Part of a small language model's weights.
Size: width 768, 12 heads of 64 (1 for keys and values), MLP 2304 GELU, vocabulary 32000, 72.8M parameters.
Each number is 500 + 50 x the weight over the matrix's rms, rounded and kept within 0 to 999. Layers, rows and columns count from 0. Numbers have three digits each.

# down: layer 2 MLP down (transposed), 2304x768, rms 0.0266, rows 522-546, columns 384-511
# up: layer 2 MLP up, 2304x768, rms 0.0346, rows 523-546, columns 384-511
down522:480493509494425440571395472426569474483615513497506522529490560533491472477490523490438492425566540555539512545480510380499502527439530504442526471552517476559398518452471509502578434469576472521462458445469490491504479517463426557449494513487427507424588503532511528495521489466510517477463466518509480478451530524560499480473520393548490503542580515524557526474464551440548420510542
up523:436582480547518539516421599532619472542479545548461549492549547484396508504469557550437472504429423509523412450458516534533643558538504570472519484516507543478550479558499543451471465503529593387551491458472517549440505533419547427524556489482483490538533446494436561479526511539458505525446489485500566587500523508568455412514494409483393557448436533521481485512495430515491387539511
down523:536477497503515459537514507521475509499498452546497540406502418544547525461480528447601538503536565451502401527384502523521425480535495423499390479617499476444427581572490500531525498507419488511447531416575486503534510510530474448524540514494532522477613480427546448486534522462518538460439545467532503423488493534472519557508491532493466493527559527436438405475446492539534521469532
up524:462496518383499484529519515491425484471480554517451559508432462572473417501513528574570434455520488454619499509589521487482625535477537445466576490504559461521386450545458513465432448519605558471504557560434527493405499512464530453521603475502494526496485571430401441401480510489523563534460572480578467517507536553501479575508504499498477485478475478498477515537509521470549591562380
down524:529436408556469564596484457442555528526587422448443498446579523559488563530455426380386471516496669515520527542406404472519603514454458403446554485489504587548442505506490429486513425533532524622577385505587474503472618512498531476457481513552479548447506490485485543462569577535432598497436498534517410469482484573503416420423513451585496540493529572442433461451536398519542398424463
up525:454582499484506489477495521468493501515469511434521460492479522440506525577559551596529579438482502462468488508614489526548444562545593414400491427564533519536503514473508430529487507552603446485552535544392417499397521452515552432515498422496498406502481476445497515428463521389515503474525629418602448545549510485495535438405647505527556519468514404440462479512469498419475503479379
down525:408465448565445526523564452493493565495475536539452556569528501558592599461577458465498441440535487476424466488445553550531490457510526465476477441362509548525495587489515503498558511479490504576533483535527582534512515444584475484470535490528437573542650536509584512496492557470503434595506483483499497488568480523523459507472500463522594489508566532478519464556567468497506578460489
up526:407524503481520506458436627558525489460535504491528513439439493494504515506505520600479504481461528543543527508549450527374478494504520401461489485544394455574495514510472531423395555583572500487472598475451477497537519544524559549454402513539496474460539572526441444506389440494539527547420552492508527491472514524476538403488571421545394635391562522456457512548436478439507486475385
down526:611462521461631431547510472514608554467451520384455521573476448519551413543511541488568520524476409427485423458438496495548572585464454489523423425469572505520446486523540588366472507476509501468444582410423529484427551529430505483583513532482548551548559535425473504563496524536536519575392465508436478511476530475509548539561431522521438465493542547630493360435572493546454390480564
up527:578554484462437468518478497510520485579529490461519477580493480472601475556514490520459602515532503478558481487448507572488591481577537415438464593468502563493401476468575383451555496455543465458528547540466460478432466469420483432489513435490585455477391551482516426542587488582451499597493562570500463557534547532386575433448527486512480483524543544581549440493557519525503522481480
down527:530412470528709594582473573487614532386503511545503502610469564512559423519532439533545461562536523469463544607518495551488480399444516583519575487485382514468397482486567450554458528590502540606556502406468550509503465482373496639493499514628423609478537441548516489495477427525523538484539489675500530437459591393530491469501479501491532532581579455484546505514497589473589487535575
up528:524565550411573446564447526431453550519511428487527424519625448505421413467576478492375510456532410428494408554446527545548611506467538495411421526615511546550566546529568488499446389527511545441476468491538498481478490598549514504515466481626532441509491550496547465449584447413544498554489555534573484493498404519521489550556449517543490443554425504429507551572425409567552557475468
down528:540540399374460475486486555430539354548481533431483420518430488592490463493510568541440464618492475472552503529485487519463486505459488497571560390513555529502533512481408434415381496528559495570456554552457517551458464418505487481478523496594505554470505561580370499574462550435626558560527489483455488477518480510565573519448557442521563461501413448472460396651553559466483465455516
up529:512617465538505466633518530518471441603497441442565526426397490533481544522500361550456460475430520491522571517495537535546443445589450552560534552553551472520506487404474401425485545498567494466559514537474503584572547535462531430446518513565527501456529506571409547515486510539495476506527560454501465555552526562482514543444456470559544487468382484615530544431473558455482470456542
down529:547494581519451528464507500473536574523552462486479527589619456415454439470479548505538519559527398465448511537570525558475574529439445532482508466491474496535532515398426475449514457447437465510472451522480438434497380491531570566480481544465470556488507493497498494531497385538595454417571487501505496549537495462560484531514550455456486556533510496409488571474524528475480394499577
up530:570497442529527428496476482503519485541459600398408485507393414446580491508493519454530589510527554426524524442605517467552438510509472507505609634553553401557513458544435444414432473493490476460432485442526519574514497592466452478489491508553566450573476463422521476491567510515553454444512516527560495452553503592457546456411517550605515534475442540450552419480455505412413600412520
down530:503572419477500471504529473485565561414582405480547480463486481477556581457490474428592592498597447437470537475478502671513404524513370501607553459463597445609580465500524484519571450574406434484561494559464510456457492483488512445475445543452556545526469544463555455571617409585486455533477460443519511498508585585359406470557602516533470487469462510586532539479505536518476432509441
up531:573499533488527505494478527423522526599485469505478595493471460536455460464560461493496596476422481523566568478552570528491509440512517462559470548586427540474505444597402539504494514435529466448469592483466444438563569461445538520484494463567522481516396571491462527530531578567510599582461500452518420449452463494525477472456480444463560444483484535385489566593549513509405523448460
down531:454473528515599463529561544480372497441447510443553547466511541422503555515579529492496472440526590487523527517454442488520447527488430511552472520503467467514577581608513530509501521493479515531532553429451525478475538444427569524561455518509472536452567563491497555485458502474448457430483569544508466512455524451523558536520429498478607523405603474495455497416521522487511567569494
up532:471498484469428478511468517567506527481533539523456501448467559519506480422608489460516570420538458507532501411547552539427532530512489543514488515460486461548376470427471500534436526438498427404426478537465569507460502465461546523513488470500443480461436503459533446497542474519563481492549462533539463619469580564391402514436477490493503486425562473536470512421465530485495511472467
down532:433487392496506449453578485569523487493471543465444492476449558467481579435567394396468419520494461496496531498502571493412495513466445486374461594446423410530561428447321476566493516472467481469440493411554557456454536463458509610502556545532456479478444499467455483563559483441474570481485565546621477371566451526473617475510501449500460493399625476436557566539507538477554487557477
up533:487566449439462441571453467510500446503476504462581559486532516543508578584617416561502480459498527365621520556531498536501404444526449538500480475534504521509532507478506408524561496595519585542484628424507498540549549508561628543502543506453489517451484498465503502526520559512473483588521490439548565460567505542489546482518549493558429626508551520449530524486500533462469496402519
down533:591587595521485515565544515463440487557550498487468448485495523503519485488422511463645541580433466485421590380544532489462543625557519406502422478573459500463413523424493444472529486539546497532474470516447478509434445471504457418482438485467552469547505471401529557424478511529463475500477501481467596533566486540451490537587527506521552528492464505533500555513495480437488500473506
up534:513568553494527467579525613510590447592491643527572580465493407500542540439522448508493581552454469488509507494498470618582449534553528514471494506477462497489472532441566509536540541532453596515390515498439556477581452545458503451506475493551577464453502499503536495540509484515536459417486488450566483514470555574496486553498428499495525460470587524509537495490488611545430410503499
down534:534453511472555488569461488483434473513559329535496618517493480492520498551463514518545475434579491430542479511471448485404468476554407533520499419554541498502456565540490479519537524468528478531587396522432557567420525541450447512421504506478497468485572337440489488451568562535490460575587471513498436610481421521476482475595510451445502514541486424487520481489511583472521540530537
up535:574601439473474439530561595513497505489507503541481535573523471523483514552529505473477541415420502570503475526531479478515499534531516524454524500572531487492502383551503518474442514466581502431474461557421459485454500546568479505540433549589615496471505492390503503451493477434496463535465606436470455455405530560486487501556573505481526393491548525539488476508459496468459519410447
down535:521530435483518502578521439432562489477430532498514502455518545542537522486420515520465483522479508527524463475506474501388436527542465483522481507473512477528546557505452538501525492485460544470544466468536475526472455556492513446521575501528470474492563485531493449553502587568510412460526424538497542503489523435564499458497523498544527472579528460488495474484427515477476496523514
up536:503510437518446517486496500508466447515493487530449438565555483553496449426492485541480573417395570524512460454544536492461492507489463407468588569493474475569512474561543488433480498571469511531517585460430531485474520501554594483530501493523476434501426647589499519553549502528486541488439460541560530552477432533524474459403504468599542538563493441488445466488580555459459434482519
down536:469379487475418503315576527503500495515532513448536519508607535528538475511498461537452479502475571538445507491533430534407515488438509346494457537491497510457458585583518472555389400549560465555528511480504504535484481441423540461477439574497422497499578455465499507532543495476527451406570536506497519530475414608531559519612367502462549455555566513521510537512411540577530473472593
up537:571484500356484539431554475533534462475547372480498550462510468442490504480539428525510463442572498489462505546420542462486509403473454515464480470485487516520467520512506529533383524540562426546435510410540455507441564476522494512494529496529538443486541551550412524547494454515476560479431501489470533500524509554476497561469538539539537501542493434436465596533508502521398560582399
down537:528500522592511525522441511589510400515507534536454546514528566400547496509500592447536443515410433530539567457432496466514493560544633567506475493513490525444446515511497538500538478377545575428603467467483513432537419538478573425486361447505472413518496438483555484481484513515458493469540554416516473472514517476476487421564444551432468505507518530536490460584493488526561466437521
up538:561481581540439534556446603508522508379459568453516444473546441434514505481517539494444500472497459480438544537480480410550498360541366432515507545578500438559455505490480526423376584479546514491511586584457540516542572520534559513574569505452440516549440544514511516568477446417490550638476629479512367538434596526580440496503527507542470394399479534508508519445454559449574493478470
down538:546604528462487471478455457462488458493507614473487466406549412593468442548426590529443535552624542400427583567548498590532553463537537499474578436554527502423465448533437487530454626434432435493525517522447527577561546516476583532500444512461551559532456377469496500544548465579496484505519425501556571500499556526556564481451466436502542536429391578515461513490491596546421478527562
up539:513527456551555492477599494458457528570528511463572660499498553489423517526447459479478597592406427455517538609562526438528475473540539530463467534469582462522479561653517543503438572572539515510509525462506449471514545569447571478625438446473572478479594476476593537542460572545574509475543475373516457550413596499476460437429472517557514425419526463538509452451554470499511403405453
down539:539457639508477484542496515482510477496483512491452464492473519462507512458412479500436474502457374533555471430488493524449551460507424483478468479436432565418438399530458434551486555439524474532462557526443568506485568527535481462481543507489503594483486533462495529531451388483526526586530576572509468463515486443525549573454394480531444419521559479532564542515532533407526508470533
up540:537494467511456469556440577359396563515438502433531568432552560457519466583583441505463527563478520583558584544603473455518503424577504534597424566469561383531483541574623549383409539429550566540495465449448505463459494486469514544424487440558664455440488523479460529477533482446509430614493533447567500523488511551479424473482435562441479476546382477543512473521478626506461525563444
down540:548485490455358543472376459435465555502492527524484521540538455448414503481517474575456516536592558527553553536535363665562505445341526434575473544486490463502486551442508457493477531548584460473509490548481502388482460494527518497330431507507392657527605594632403535529503466599494529472403579498513503431523439516458446500535479621478435455504523530421474409522499496493596488567494
up541:538458516412486498588524503448512494438472572498509516565578395561397495557537566514459417482434524474521536615464490542451519559566429541504425445483489515462486495608449492487495510512407449520453476553454481474502558492504556414613573495501548520407482463464545531451457436392473578455530530542496586518472509477563562472471510479437468585473581475486605505432464588493569461465419
down541:422557488469511557483479426533461549516548502503449428493516488575529504481527497520461588511501429456422462447552463500458516579436565590466556513477573516485542478556543521515551485539489499558484491524463506550431485535530598504471463437408504548493505518434491445430583607497586532395513528447526470558394432431543548499510460528576557498476424489636457414519479515514547434599468
up542:530615429532456501470552528503433510482551494468499428442496478543446530595484419569507530469465535414477565521570523524479485556528535514502433536643532480541492354508441567487507551512530486561565556605504527514475515429497552499509544481436617520478449524486533574538530376543422539514513513529495502507444537455539503535555475491524499576464493579455479476526455543440534439513496
down542:427510507498543449475490470500561455569506490508481506481361558486550568465468432505382534499505452512526549456581474471539476529454493528448493505428445543583504438528529470463583574524509514480362435489571510553536490508522527517535492469486489501518479522506532456433503527503552596580473482548516461428439474422480462445501485400583432488499405511497427491502469477546496506566466
up543:570498557467475593539492465474520579522472577394434543428516499480518544496444491580487640490544380510459431503576579548550506472553487589535400514556542633540456517465424479455465427535440564508554393433428624436604484491450544434439495467499543531458476512504446507603522536589507467484519521539447494454534457490485409528480443451651462558557437584469556510585558471533511432513436
down543:561521519467489532556461563521529511523532505556455409514478482499456565528505455510474608504547413454438519573469464470460471542544512527416519414482484554494477495462413483523474588540547474440579502533557499571509436399435535532449408487422448438535465430498556508540640500460585453508527483599481477501413456499523486495475479517466462472567524479493537513427595462483519455454465
up544:602462493464429432427524531542487522480419525497505509505458470499542568523578526561538536535502503551562447491580554474531492513552452564393459559477433499487467500604491553520558474407539485462460507595464579443525552453473503453592627498503524454550515549419512520569512372507513534611498553447450512534482528578511484609487451605445522427460549570600441484556514532417530485482444
down544:411479494449431549464460485402489478520491521444607532635547454503528506556514479574482462477520525425447511462459484472484482523509453491461501558455465537486468517441518474522594402508391566521532491420486512525493518489557444495512480494452491514531474451444426493469431533487471504549531511402479457500399521395474472514538491435389442498630631400500490563444522517540504553537473
up545:535469495506564595522473450515413475518504528484586539407597438555483405460549475477458481525490508505510450474487521506534510602485499542548483516552493495463462444607469437440490580502508484506582483496429508462447481521452468514453546561569504488470456463483527435547580446434477604478582463430558530501494468472647456524527400507464489594478462439518508566512471466477538481482416
down545:357416517579556494496511512502627527560488504503507473490525537452416458456424556501498523492514544419525506529432544566522510441505495547560550534494553522445557520498416406470572536509457551456542497480490496505459514519504433526511439521632459542402523595474534545516495585612432451562468577458505488509474510553515501496563565414528543519536621465457511508501514502502555578573498
up546:470595442389475509557439606554462432503517462447536485454550521544392456528490506511524442433489528458567494567490498546493495537608460459511529524518546503553572509514554582344484491544481477559556501494447594536546505484467567501546513459495568435538424516560541504546454544504452475625484491487486572483421556625478483491558484464516518493582623547512613461511502494418562464503521
down546:490526439570490580477420448484552504568423491577465517569495444548529514433542471517465535588449553535400523494532498563519431450475473607470537459482517478525534510427526569539546418467475465439422414478517485612485463449429451523507525540380523508497472480462548425534542494513502504523556483448478500396502498494516502459559520419562522459518428463469520516459537517472489565480502